{
  "n_layer": 9,
  "norm": "layernorm",
  "bias": "none",
  "optimizer": "adamw",
  "lr": 0.0007,
  "beta1": 0.95,
  "lr_head": 0.00593,
  "grad_clip": 2.0,
  "batch_tokens": 262144
}
Each number is 500 + 25 x the weight over the matrix's rms, rounded and kept within 0 to 999. Layers, rows and columns count from 0. Numbers have three digits each.

# down: layer 4 MLP down (transposed), 3072x768, rms 0.0261, rows 1319-1418, columns 192-255
# up: layer 4 MLP up, 3072x768, rms 0.0326, rows 1320-1419, columns 192-255
down1319:494494511501474498513511486499472483493466477560471472506500531520518497468510521494509528493525475489511524510532507476524498509484500517494501532503484511485466508513453491511486513500486491
up1320:522501485517456530491496498506511474506492479487503524526528503495479507535481453519471459526531474495514480456451477498487501478514485487454507519506538478507501538485490478494495472525488485
down1320:459457517471530505519501465520502476457489508467499540492526511525570541470503509511509504530486546457520485498469441498462513521504481536452522522486488534500518503470483510471495564500506526
up1321:502536487474498432506485522483528524498495517493492457457501495526500496504476497513444483437530484503523521532492472550465491485486535502499507493503504497511498478494496472479515530495490515
down1321:505514541525482491499499534504528513498543511491540461484527524481506559523481484535483490464474499500521465474531505457526531523518458482530517451515501464528503547475456489506512488522499472
up1322:466491528493545539489520546519489491494491483476539498537508535497464521495507503521502482455481490478469483476529471499513499514528484490492473510513447501499548531465477514505571538469450532
down1322:492490495463494487515514492520522506485501491510496512491485508497486490475476510475507459528480489445499528468513519529482543519499519511496550474537562446503493470527463475496457473501515480
up1323:502532490519543501490490499464522510502528483477492460478535553551489543516493479499499521489483498476487496524475475468481510463493484511537523497462507522517492502463516493466548523478474492
down1323:459531526463499459499501503498540503473514462491498548502517495506479465487505516524534532521533494475491530495536487513518478513447472501508513508485515433476491486471500483506527449494506514
up1324:497539492516483485463535484515519505494537488484492549474504517486513486467514499526518473519487492475516486514507509501453493491467494506458478525484493483501523507497501506549468557517498508
down1324:499495472479512492507458475460519468519493470507509486504523492496465502504472532498506503506487492486511495496484503492538493516487487534524522495509500521460479498502510488460459501489517507
up1325:478466466517535452552494481511510491550483495517534507496492473495518526528510490540486472487508513537506522531520464504553516503488469494493466510479486503474473458484564529485528498523518451
down1325:557555481462550541501469501537486554525488504533532517506463478514482479572491468534461509498480471462518515481469531528544526529493503499498493482511532485516464522555521497528554506535516454
up1326:473513501484499482473527505467504467549522489515473492519485477524494531508475527547498519465504507492518544527503452523502524528506475517456508510473495453505489517477517469465542535480520458
down1326:510521504516490483475479481525446505465518484528559560531499490490481516530480531518510497516496499485535508513462499511502469520517522493449488517491528507513476535528521479454553508480509514
up1327:466501504504518489494506499505487470473508502467480501482523532506461514508483529533508499505457485521492489468531515514486502524522515525508506523525470481499519525505473516535476516517525468
down1327:518515510504490471496508530483505530553461504539455550504475481493521519477540492491512520490483465479522524506488494511529498480471515515522516494500494515526535497479490458447532460487486522
up1328:496493508498463550503504479510516533544505521473529521494505518538493511509455471493453502497521472483468533466494513501487534459461513508485483503469501528478530522500477500479491510415506498
down1328:483500457543511482499539522435475524462489469477486501521508499478564484536509486498512494484500470502532502435516480488533469496524472471481510481475545496565518444485465521469498504422465509
up1329:486527451466487486501531506506491534543493503524493572491468503538501502489494511486503476521507461490509524528521505483482472465514482473520513485517499468474479506500489490505523548507535483
down1329:505488468520498515480468492469521487524494525521475471521509490453500512538494546526479498501479516494470509481505492508529501522453445499503479508508506502521506495523465561453514436512479523
up1330:509498474502529471511512516481500483506511502519473515486479536530526472506511511503510541506503455490516475494507521516478519481532477474523495522507504520524484499510526539506498495500509474
down1330:519438554497517515512497511509523509487455425468515459464550525479436475478494525499530497518522523522452534495484469477504506546532511499487542446450451481462531504495508482502535514495518485
up1331:454500501531518521498503525476502528484491492514525482481528520520487498517474493499509500533530527485512478498506495528502510484516492481498518495505523493497520509485513512499484536518509469
down1331:508513491496502466539499518512526519494493490474459529488495504512518480495530521493535493475493472515487497518499530472489507492505507502538500509506493470516479495535491491470480500491462558
up1332:473491519487509484535488536489488525466474506512522472501508499505518513516505511471471500475501446484465494442498479572491536498500514500488473512483509492491530526498470509444495502494513525
down1332:527537499507490528523486493492489517493489473519511510491516490511523478494486491512503546476487511477532478506493508526509558493482493488442505493490491503456579478502487470510524511523513501
up1333:514504448486500484505481522474500501502530477553514497486495491496514513507481500474498520502484483513505519510529505505533517492521488498481503493556498502496490474469496486472524471493523537
down1333:488518523500513472544475524467474484498467551440541521491526490478505560491540461507526448506537500499467483489512505499545495484536498484524535505496539564515508508508473471483485500550490463
up1334:514487534538450524539476516466494453529469506507501527461517499498532492501461496496527464518507454473502481524456506545516513592478503520501567489455454487539497500489522538433519539503524470
down1334:523473480525548543496498488485473522487523506488508528481475545500517511471527509476517495542478473471521502537491523480519469530478467477482482484477503530527487482501518482494515509493481464
up1335:504476553482469481530511531485494479530515479475566533498513488514460518552498524495468489514517490487505497520499467503483470511486517521511501523497490486502510504524491472461470517500491548
down1335:508514480517531496475524525541469543494523523504438468539487500521499464470489487516500473502502466517522500447539501471529542483522475470558466492492493495495525491494533529496496547496471499
up1336:515444530533492469520532507491525487508526514551487530512503533530483517487482470495465514466493510511498501493509487510528535495532520471499493498514508493472502491493511484451522493494512488
down1336:478499476498508451504531498474494451522511456511544522513452512551533513504507552545487503470494520506479469459463518451506536542531445494524481531499496472465475506504488493474454526451497471
up1337:536548517481515493494531531481512496514532473495502489513536471495551522503496493524509487499493495480478483540487508522526497546526485511495568511520502503504501523491509521454516531456523483
down1337:473466478444545501519490496525463502517539494500457495506487476530515528507495495537488494511516491516520522512551458486505496497508470502517482539504518509546527493506487481491544499508484505
up1338:503468495533462499476532522506480537499471502532499505491518522493458500477488526501494518481521494487509533499472471519479502486515475513468496504496492519506539515481471566493482501496477489
down1338:488506519500562512521487525527493459506496466491507453473506517493542471490502499534483492520467497496528477541469522511481482511517507487501485511485496490504459501510511503529498498521514508
up1339:499470527495497511509516498498459506491491532513547538509513493509498527481498485475529498505499517522496520496508517535548483503528528519525473552505485499485514524522503486512575455475480483
down1339:515475515442457491551494518500544491542502505514497447523490493472499490505490514520476461460502548496474475516507510501537465483474490450498512515518497491506472500526486510470509520539470493
up1340:554502544462484537484495462438514498472558512432519515483517504511539484543487507494421485477543493482485491510498571501519493493509554515505504487430516484488509477479475476493498484481491482
down1340:506497582468459482496516477521466482592480501495508446509511501456535496520467495485465519464498512525472517504460506498526500575516488498496487523523513485487492547507473458504498508551523459
up1341:493508482529507447491497514510542485452452485482498512511479506456494484530513526505491498523498485489480478484507489507505478485479496496544506505490489497483456474509504489466495481480508490
down1341:500499479457509440488542474502496502452493487553477495518495489492499505529544472496490512506530502488540516496499499503506523482455488523509522516513541537558490503522515484455487471521506523
up1342:502512493469487480512489534514509496531487501488480525468512492518492482521512537543523494488504504510463485486490481524498469468500498511501506493481485514511506501492485495479473491464480419
down1342:539511512514534483541491502502524543500521490492519499540499484497539481497491495474490511472492524497509512502525535548487491520516464519474493539478487495477461513497461513496473517558509496
up1343:533493538495517484482532500512500502535502510443515506477509488500484540527476502512474491481461470487540463459501545524459485499513493481512460505488486506504473493504473490484490516526531487
down1343:572502490490510503494571492541479467484529525475531504478496486499500480482514462556484527512465520490492554514513481535440482445512521433521520523511492530480513509493509492462484492542531504
up1344:477528488491522492497493508485524509492479502514485510503522580494503465480501486506520519472495502533523477506493562472510486475505523490513467523514490484499475556497506514511529507497509493
down1344:513489482439486552514523475494533506485489487445487513540500492529492510497540507503458477532508518486497542492488489491525483482467507483515482483507537538485518506521495531503490483484482505
up1345:491548493476521524545510518465522471526509494521516529481547489579497525440441483543521523451472532497505505522528468525526533514506487526483513531504475482515451532471515480457517489469491520
down1345:489474532465510454504498544478501529465480507470506525514499460497511516525527498515457565513513509508520472493498511508490461471508496554500491483460513570517536544497543481476473497490476519
up1346:486550467489434505537485513510485509473512451470491517519549530515520469464541511463485516491535531486467492525522540487481551560514563485521533490546495479519502557502463467511518495393522479
down1346:479485525531497469528498469465486462485528478482493458498506496494513509499522480486491505498508520529489492468479457526497482513509519522503464512539541451501494513521525481528475505501458514
up1347:533504528431507486491491475545526521528493486523460492526495518513463501560517477487521505517500501518551493441515536518526521480477513489511515527432543451547494573519464500505498473511503461
down1347:509517511495508488462542465492478504468503487508523517506519502489477491474493501517506452456505521510468482480511474543499503503531474512513468490519496502479498506516475494474519498503511446
up1348:530503483464513503522476474482500483501509495526475507490498505512465531486480473493504481458514487507487552532547538475537486532538540525501493488474544504495481472496479477506504528509520487
down1348:457507465462465477478511508478505477514513545472534483473519545480452507484489481459496469495505499526485521537517487484506490555541529500523501510434533500505511468504477453503484517510490483
up1349:501489512524441463476471504491511499514538483491483470478518538503492507463493513522491518458476538527490519477501554531472459460513506505507517493496510470512473494493480469463468485505536567
down1349:488477442476474516534522466499500529494489486487495500501492498478490488511518484490511501495467496463541494528479509463544513484452464492508498489509453484469513537487519517490490515482485469
up1350:467520519517477485462513512475515489511494477502510466500497531519514498525463490483468530479484507499475472511502490497499523477514510469503511518502522509545519535482475492471472535496474502
down1350:530472510468501525535486508541471496488480514495477524503497502553475517506515505501553497507524495474498512502498506507525508532543473518511478473496519504455485491518482510531503479515499486
up1351:481535508448499486506488492529489536509495521497500554458485461473524492474455500514535504497519472496517525522519499515457510510457501507472503539486495507432487521466508515468513516459505485
down1351:493475497527499498518535490521489468552485544496540545488558486533473526508522518492488547500520503483508500494491527484504500516490471495495506520511485508522509449458512462533490492480525496
up1352:474526470473498514534520482517492514517510511495512496515498534493506523500477514502436483501456454518479488472484528517503480481557512510485522450480455507463454545484503553546535514490482481
down1352:556508494499511490473490506449487485504539494478551521462519483517484485506455548492558498523460519505479518473523460537507486516498516546533526521493529484508517425535518484477516516527486488
up1353:460533525486472510495502473449530501503482506518525501505495492512499481503459528522515522513510524480514522495532478448475508494491519491438518523525481451500495525505519502497547520484503492
down1353:472497479507509538511522490498508505490484497488457527526512510500491483494495536467486431535505522488516509467482542508492497457529512500514476522484479520505506530508495491488498504533478489
up1354:497454507521497479483479480504431498533491505509527487496502520519524539494467494527481497509507510519458465471541555509494533481501498473487484541516504484505500505470537502487513515476479489
down1354:439446483430450445501516461544466539542545540459520503519515565514530499494542515496505525506452484513498529484567513507523514490507537488465501461550487493516471517524502458525480544516512474
up1355:481524506536474481543466496457511499550482515484471483491491519482483490495503501474489474459486478502530497493489507476492517493488514467488444485471518466520495526502494515492477456503519507
down1355:539460471475514471483495493505494503521515493411546511527475540505537516551464500514532501532453496481485515493491503517510504522481501515508500475506473558497504465519474500479489491501471488
up1356:502520484508503464454499491518501493509489481449530505516467531525476484552491493480491504506489467470488479528510478509525520511491505522533543521510473473480544539502437486502512500510512477
down1356:505524503483493535492461509497477526447493491571501472514454538521470535495516510455516531490491529479496544535497534589489508501487531526504511488535530497548564517539491470516520510489484469
up1357:535510471465514502465490531487478501474522508510461539508495518535496440547482483477477481475483506536476446474485488509470518517524493488477492474488532502489502491461520494509548476490485559
down1357:498501493531515515499525510506495473498503485506522550505513506461547495521512512510506490493481474499526512532496486492513538525518477551486503490497469467506493490508502519508496509475493510
up1358:553457498472467489513490535545498522517486488518461515483491498493495505481523479445484459443508512527488504534496544536462522522507540513506462518495470522540496535495513542498526467474486519
down1358:520529498529515534517513480505480435473529480515472485522498524485447525442470484524513490484433537514464490531521463523478505529473505494490475509516489471511479510489522487525532512490546537
up1359:497500472508469468540516514460481477463491489483467463474502472493466490452480458525474472496514491511501564495523527475514509500506479549445476505486484483475499502495477501449511545508480552
down1359:507476491493511519486494504537491501509494530512521537538499505485481481519506512501526494536504510510486484480478502523477499492525521472537472474494486477524510494562509492503537473506539472
up1360:502512484511496475519494515451500499490476502538485518501510492481466457539467572500484486527520481504450480490494461492477470487495485521509526512513500498495547488474509520491464507441496538
down1360:499507476505543516537497537461490489472464520510495482482468511556513473481504452520518462489493518510519492495452488464550489466511489495494482499477491529482505494523481503536515494505517441
up1361:504527477451517473492500486454443494497487491530474532479493530506485492529492486503490492517507514520487500501530479510498518561563508507505464520471525497485501487468524490486491491482531479
down1361:559486487492522494503477517512540479477521497477496491514494527485487499488517527467497496472483496502487467494533479506492468499465498547476538475524514470478497508485529515527463516549479532
up1362:456511523463466504465470481521568507526486498508539525493534511499481479494514504502479485463534474525495535525497498507497469493529480499502547483513514512467486513476520536477516511511497514
down1362:468482473437512504444532507513481488515458532495502493496521525523479495509506526495474517469491526509490573484537500475542471515546461553419510468474456481490514488499500506453521547494499464
up1363:443521500445454467474510498468508504496472467524522474490473512491496511497473490522503548515445510493464483496472502511508527485508531474506506499492461561535490463508506557446538550492509498
down1363:517542482521507489493526506539494469459524542485480494488451511516511476475511474481544450495518491499536525513506557480485470517504539504502507476505484472493498511462524505506473486536482482
up1364:470490475488487483490469505491513506506511470526502506492483508481522516504483498497467520480498472481480494489550487526473505492502527456466465503529473528510513495528493511515542558533507473
down1364:527486511538497509488525492492496520526489510475532419504556484499518483492519460476472508526507503510534494519495480499496521503520434521485519489463459474484485467525437533516535493498516518
up1365:488496495507457488475527523480475524493523489498494465478513490506504493524511524528500515541509506524453556465493503512512530484499484493508527563462496471526487476487486512513520505470467464
down1365:542498485524481489495521473462486524530465513498494519530484470494543511504500499542474497469475489504509511513502483465503477513528531462517522502502507446547497469489473493492481484516473506
up1366:504511491513505493497496526510479456487494505472473506517487518491463507516511486470497529516480523504478509520496481527522469495486512514505484508478477537527524544543517525503502482493483488
down1366:514532548504505522466525489479476539488482502554493489487547484530533477534477520502495494494563473484513528539534525519511536557467496487511532512486506488514484513453494489525491508510484508
up1367:489507522479465500454456494526469496488488469509510482504472531498507528495503465518495553511470482490428476497508472473498533513516487484490550506506514483522521517499503496468471529474459504
down1367:465552550494546500528504480461475499472498448438544510484506504489494507559534499487515509513514516468487524452542449507526499538524449480468537440510549476474463516471496453483449513481482497
up1368:478508485501507502467461533499521499438512460505485517495499501478509499467500476507519498448542471474542494526486456512526504451543536477511496496479512491454521489487496480520494502483543512
down1368:540503502488541514502528525498496490483523457477513466513550472515500474544477526470510514462464497457492520488520473450508503493543484475547463499510484519508519469489494510494463504537483459
up1369:434489518477534508492449522532479539497527486517511472493568542506535547466500472536496503491473517495505486505477513548517497499485504504501520519537460481519527485500510493491506500468477483
down1369:522502479515470498474512502479529505497478519473512496485478488554479491538467516527468484471519544526519532514510489464506530503480522473513458492516479533461467488502547508507522494498509455
up1370:526527489483501508471480498464523495488497490507502496498502519521465556496465500527489469476545490516527541533518489534527466500538468515516515523481488518489493531453521509515443520500478476
down1370:463493502501497492455522559473468426483486486470532468494501477534435487538524539512506491546542484534489488544503505508500510499496462515486532476486507435544492517477512483472522536502479492
up1371:498495513453467494506481544519514551535500498488498494460516513549444423517512498574487512425541505457518464557541475520481558531493518496517487471485460489520480510522493488496537546494524529
down1371:464482487556513468513514563470468509499473515470533538483560488447465433528467563529528501503490474440518510532548501483504499548448543472559554470494489484510496495533509450394418493503493498
up1372:502505514485490452460450513521479541497507516470488483498484498553480487463475482523505520492495495484509486522483480496490550484497535524499479562514504448476489538498492493506497529493472516
down1372:474519469499501483534516540444486494517529486491477479517506524516504498511546533537503508520522519514525496479543495501520479504509499491501515462499480488477514505470505535494489473554477527
up1373:506538532468454489520498515492527470459518522532489467490518532488478480503484464512493526492495537447495525499511478503515467567491449503452508491498520477483535504460477514484482504491468559
down1373:530527451500484544491475487483518466531491490460526488489469468503464483557460520499525512521533540511501504436534484511488526486511507494513510490475493530497531489511583476552548510492510476
up1374:502521490566456491495504494486505478545520501520482510493517480517483512499482441488471504534486523490492460492524551518487515540516465497469510503473491502495482501519480468515519518482514503
down1374:494526504507515501494488508508531524483509495489486470502522483533537528530486470570529494499512487501492510522461531486507503486485500527520487466495486503462505513498489498512457491471451518
up1375:440505533461507498505503513512498485499513506448519524477499507497494510563533508509509489471500472521509501459510526542499495526508526497491524471508501501510493550510494498500501548455485520
down1375:526520479479529502499513463498506501495471483512508473460516530527487500510475522537513514518515560484499508536466483459515477468473505520484486538518499477484498518496543505509486480528530445
up1376:482509528521517456471512474516464486521529481499472513506537496498541531492467539501468503499467472528462510508514435498487531526495472446534507523510474486511477530480494489536508540465523486
down1376:508500535479503487494511531542503530464509462537497501535540547497537470484524466546561478524511520516516445508502536460507490462517506531484511506482505487463483455503536514524442509522470500
up1377:513501534453454490460482516541564482545516514470494530490535479518475499476504435484499485451514542499496504543525523528508504495507515460501480487532508504487529502519505512491543526504495420
down1377:510468482482498497474491491498525501491557501497536556500509537491484503511513515515477458543542530494448548458507559512494482457492527467533463481508483513526493502525507504505521499500529514
up1378:473456525534485458518517480531528532529516523519512553470511493483486506538491498531481469503466456472481535513487502492465520492505517500492502522507506504517505511514484520486495513515519511
down1378:492479478481505493472490485489466480478533478518527483508473535550511497525546494542548477497531486560530498506546467515494514485516491484462540513505550478522483500499502498487486472502479516
up1379:542535477488507524512466497494482449515491448491489511483520522475455487509503487448470502462481464504504476505494522501522491495560517495478457486482508486492528476499478451430477483451515486
down1379:480516501525526486520473462512528519499502447457515504503532507480496548519516531485517562523508519473465519518527527483500487528520504512460492550444510444493532509512478460530507505489471499
up1380:502501466489508514477443525486468503491495516478456510447493549523478462499501501487527512497536496524466475504519499496497514508480463490468482502493516517496482514502471507525492502508565504
down1380:481485544513484509497516479543480482544507464526509474545469504516500505518498563496513481512471479469506493491472463524499503489518525469525491492507520454480524516542499534504519484494473522
up1381:503522506492480475491527502453498519528489506535528487477511537521459524509496517517533536477492479524504511476515492489509511497517487450489461563453511496539497527487486511512486527493513480
down1381:474495501494549467470507514521483449511503483472548472460515489472487465499498522485544478524492474487504499489513512567526522510537502513487498462523504490499501500505454498456497502474527517
up1382:498512537503517469514495514450477449483489489485491542500530541521512533480487493548500497486473477510477457514513438481489492528510521499522536508489481490494500534470452508487516499519507453
down1382:517448506476502512519540506451436491561517512525527457470502510498521557540544477463465535502477499522514489483466548498531486508492483437471488529524487499506493444535467534473505452484509450
up1383:504497482513499490515493485483514465464502500556500503474500496500469497498479485474423571535524495490506501498450483494527501517542512465491510530492497480503513486537476497509536474492534530
down1383:471543545502520439470521493508501499551438505517452486502532528479499482492541457532549495486545477518534461517491494434485500497496514505452498444497503497488483491520518512502466550504502503
up1384:526518507450496562533464503487494474539510519536484563496483498501506446498486459526504542514501478482510527531502503515508504465491483485484455564515449526492491519498514523474531516491533451
down1384:487512474501485462497511555473505498434504471500552460489549467507498528506502505527546466496514450498493495533497481479509518516519527489499504525533492545520497487515517530436520531541470488
up1385:467488495481464483464505515532494504480482516481471483529485498482530548527501514510492498460498490504481493495543497499474530495491518475457475513496504468483542513502485506490462511474502505
down1385:482499473471519489505494519497497484485511466494532492475514523542497482490523491528532538510502529487498483468533537495472496432471492517527520464511505485458519501525475504517468509495483489
up1386:497545467457500500483507540508537481466557482505505498470485514495512444480481544480535511454509490497499466479468452547532487518475530502480529562526512491507526511505465471512496514520494496
down1386:474488473498533463500504481471513462443514541410569504536517480499521542537476497517479521525516515494514506537510510490491490522486497470499519480519499529506484472495469466511466568477496453
up1387:515512500512507500497461499510507500491512494512498491484491493498484537526469506470502510455475508499506522482501475549460502515492469491501488520518513505522470472495483499447506502507516510
down1387:510516502515479501507523479472494483496486520508493541506521482510529494489524479519516468526498483483498514537531538492497476483473473508466490477512505513487493492525498519511470489468488483
up1388:541469473527494491495465522469477532472490500538482497462498506500506472544474493487485498467562492482515493529489493465506549513461555522520476548543488513521547467445496536474529476440500495
down1388:505510516521469469489576539518546477535489517493533530494485487540470536456508438507496458532475506542500505513475420482479485494530495477499475501427450519458484536533488526507541502513486527
up1389:535501518523511494511459522469542511483531519508469474519473468546435541514513489499462495498500461546528518514479501495499464489515504501508537511491504477489515529504456474473483475515521518
down1389:467525551507488526484518437498486514503437496497478493508513470528556539496461528519514489463448490498515462512496486544536512470499482514492510500477473494519500512482483449483497486484489509
up1390:516525544478546571501516502531509468498540522496508499435502506500518519523475530527481548510487490507462474500466513490537544465541516508460539550495489476488544500452508520484552484519475503
down1390:496459526514482542471485533500517483502514474488539504457533439541521478498489513520516510479433525502551490532468525506511547518496486539529538505498505561465473494461494554526524527522461490
up1391:479480521526519511498424512468515416529528485491521484495468490491509529536482484577436492476521475544465546557497503498499494496516506523523524509492477453495566506475486494502513492393476527
down1391:480504549505476567516465468510556491500490498497518488532518480526471497524506499502492494568487496520528515478458449485514508516463475415548473497508505440455544488498511508515507509481521506
up1392:470520499463437498498509522467513500465494480467523527484501484521500514487497528496517522488491509490512506502513525526524486492513445479529500500486484516498534506466483519529489513491494427
down1392:459513512491508520510483504547538519489553510471513531514504523533538504517552539517485523510500506510518505492506517528492526491466487504481502497494499517499509517487522513475490499518512496
up1393:469501509518541479473552543501523484475555477494516468537512524512443509491491494486515498472499537527475521464555526500484482547495482513510491500467451492484560502500551557479526520497490489
down1393:503489499478478475470501480513514499505548507474475512514516480484523526559485505495471492536500507511473494475502516468510508437511542510489479532466506487442515515499540494504507538476501501
up1394:538508493519489480491489514433486436507489473537523519506496503510498495502496480489501535508473523494480507482506454495479491521482463480526534525482495501512496538489500501486533491527517526
down1394:463495513495475509513475470515523496471493508484506518523498511487511532495505490525482473503503485499523484491535484523540538483502517500504477464521482495493522457509489502486484498484471530
up1395:479483494500450496481489512502496499500463493508511498523480533542490491530455508465497523524485523523518509512496494499537471507528508464500473497508494477415477507489495485519480518512501492
down1395:537525474504514484478486515456482514501532489532457543485503519510507484479508481534477495493505479512506531487489501490489502485453489488526492488538514493559516484490509468474511488503482512
up1396:445478514488508514425516479515506465511518503527527474500490490524491492505500518506509512493522505550539489521510504473513490512462476520462482546476470465501434498501481490521458481460494511
down1396:528503479500498514520486474475473498504499508511533509498521495460528483477496461550492483502485492492497558507513509516520536499521483512528462495497520513530516508471499513506510472506484480
up1397:499546495502477529469508518477480491474515479537512505487525508486500530562492481505510502531482502556500484573498522499493495490481507533507495501519489518439496522486497475517496506518496516
down1397:447489481498503497508521525526477520503509521503491461500521578520476515527515564471486483486526496530484516531552494478504509549510518464445533470494512500496532509521504496468507497448496510
up1398:491500517494514504517499531504477450532469467515496476499518476515531446480483526477508528485506519497485456490506493513486471543530496508478512500498462476487463471473501514523515490475516496
down1398:523511504554545450515479562530477485505528475468489531442528491533466525509469484544469459503483480494457535457503448556560506507520499496529514485523483522566489499496499473465468509456476487
up1399:532475527426493487520501509489517515529504503514481520486503489514427475509515497465493465500503475512537513496466541482482541511519546490537488482544500539512539507462534507480474556485490521
down1399:509502507462491517529545528497477458425515533473491468494464548469461489506527504536503494506474446483471503459473502499481487505508519542476498516491489535534457524523531521535477513492460471
up1400:489485480520528515514502490495473501476515504470514513519540478543502510582506486505466496495526440555500478528557516507523504450491517527479484464467495509460523504496499522486494502498494482
down1400:523499473455491537456477498514502539514469533503483483491456511477504499491490495482536509530538498449519502493457519481506456506461449484499507578506502481525496516486484533532527479501506520
up1401:532508471536488525553508496517483508509507505520546490478553558480501500502511482502481471497528485548486496483510516479526505514568495471531465507494490475526507500498506426486517492548506516
down1401:471514506485528478530496502471499514531483556497483549550508467523531505478497497489512514494487527528525514528541537496500478465439498505485523519525508445504509503513534556564523509456489489
up1402:478494531467508515494463477469524486499525495496486531528566503528483474541503494498490504514461489540496470482484522493507497476539485509492537457465484538484514492464509480518552527505500511
down1402:489552541458468524498499494499520544496481530547512491470539489515528504493508504534501489487538534558512508520536521456486477513533530515493473475502505526479528486487532518514512519475524496
up1403:524494531543514498480469502500487526507546509533431518457510490530477497478483517481520510506487551521493508517481502477542510515482463486497516518472520511537539522477499472473515505508504490
down1403:509508525499485469500468502492495505499498530470486499468493507509510525512549544477485528478493486484511508537533529499514519487490483489472528492498519487485500488509499504524472514538514534
up1404:480526497478515515485483483471504518564491488482437494443520475484489476493460511506436533530501470464474530511516475481512486500472514474544479478499505468472498510504552493496483525507479463
down1404:525519476488492513510536514538528537492471514493498487504505483472508446496490522494486487494519517466484516521476502463472497440510524506495481477506532484500504510504529521517498487466505509
up1405:466538479543507480486524519492453481511514454497499496527519560487491505536467547503508503493462502512516514497524522514536524493485492501538485512550520481473526527484548478498520502488500533
down1405:515498517507500500443459452508520494419486518486492450514503530545454510499522511538565502501520493508499518511517492472497490443508520502506522549508483522496469505475539500489549534522482552
up1406:509526483473489486532493485515539487530502458521527526474473472491510471486499562504457495534490496499456485501516480495510552471516529459488522486524490492488492509487512476465504477514522504
down1406:494552467509554460518507542509471500488491454505501501531482522501545525501471501439501459494543478476498507507513509518503510528517473504536489435527508468478461514494553482477500464487432532
up1407:520509520510505489518503519497507466468500527514509508518497533516516466506507503516490535480529510495477511509499503479488521490479482491470486500488522500507509506493523517504507588496511492
down1407:482518486461526503472491478504492507508494478526510520501501499497461498523497473489501448480452510546558529522505507526494470537508495522516501486519470517509473490490483493522492448498495539
up1408:517504516472503499498504534526487453513532479503469496492508502529513532515493482521469486518500494492517552482535528492485500517484528415525463524519499523513582501553462486468477478487512527
down1408:464522534529472522557470475502529520521524534483475459535480500540462522471583525463472479503513451524499509514523523511451388434480518481531517510501498473513494502504491469513495512485502496
up1409:484491498501522495526519464494503538484470463538499531512486495486489528484492498495517494512488464460464496498503465543519527479513507476514506556518457548518502538498537503524523484518528488
down1409:509508487475517474504516559505502480486485533488503505476532496451505530510528462497511476537490518509547448485535515498500476506549496478505488485463491488494527521551509488536512472532500515
up1410:514494501511486453484542498505508519514488536499505488507531509534488502524457455501501509525465502485465547520504514549468520487516519489560503532492481476519490512511461527467543471477498500
down1410:532513529513490513527467476507491515533446473464471481467514492490496492460487500499459502524476529490526474511543546489540517497485527457534496506541501539496515510481461487487466472465490542
up1411:492512484487505524461464542480508490529477498511492529520485493505512522528486504490500487478528474533489492530490506559481521516493462436466525524520494503529474485464468505497510571491513502
down1411:515475479474514491521490504509493522502487534466480469512471520531526490501498516512501487512531479480505516500525516484515516518502513529487551472511464486494492486515483516516493486526529495
up1412:496500506510496500469501517486534527501531484511497530527496462533520487473500511498492493469482529482502509532512560493475493482509494495507514517523516480454489547513499486494490527455514491
down1412:467496476487500522502449501490523539493529488504456492510520525522482499538493477457491477507498455530506530494523512498536492491529490484529530499530510534507487525501511484529502513518504501
up1413:536522533469539552536430535503521446509484482444499504485524497530508513576516511510477529526528498499466485524495543503542522530550515524557545492495505520517480466501461502459461506437497474
down1413:479522504495555527528490496468544493535499507536538456536501489541469521511492521570495511459468463524509513470480479532525456495458488492492507535479497488504496464536471482493471533472521518
up1414:477479476457550541516486550552502530526537496530538524493489497537501462491501523473476477473524476501533493493528527480525496505549548494488509516539513505516488529513512492514483478508512505
down1414:498498481521531493488530489470514504475487504495496527514543524521452517520496531538533484550474483531455553518501495486470495531506484483540505490510482518488503465504488501487512539446519452
up1415:458515495500479504479469520493552489530538495532483474479483488527516517491521453540470500490523489480514494502497526472522480474475484460492508528493520480527547504463500539457470478516502484
down1415:471506510494506463514496467523521496494519497489518514498493489455485455500496513499558508501534504522512472492473479516501551504509525519469461479490512517474496489463490506533507508489465500
up1416:495506546505505524524488477512523491511486500490504489485510483526509555547490507482463524516481529515480527509482499481485520495521477520525480483472497500465495501476498525523511505484467481
down1416:524446495477457507463485517513485487477552538542517485516485486498441521493497506511536475516534493471513534515525487526523483563542508503510515527505487496517494507496482497513492470548526548
up1417:503497496509483497479518503504491509548531472456531488515529488551482480494432479508490477511488524488539518541539494495506517519548505485524484514467526515483483475485489473510516541515511491
down1417:491488501521525512524490485524493485493491512493488482511482478486487495483498483505553479495505456531508471479473502506463489478481476497516521498506515480504475520511502509451489493472499480
up1418:539479542496517539539477506465487498475460544501462481498473507487485544513456499501482494480505472480483510479492460470551516501519497458507486536491487515487491484547451550482539481476490481
down1418:509498506506460524514472509570529501471520496467496511492473498505478487470472548454502490479477519501466435499471467447577495509514518446512519439489466491559473498521448481463504509521471470
up1419:479524480518533481504538525507461468542442448503510501428482501510548555514477494479476502544498487496499538519493447515527477552535461491491469504506461462502546511512491448517523473490495484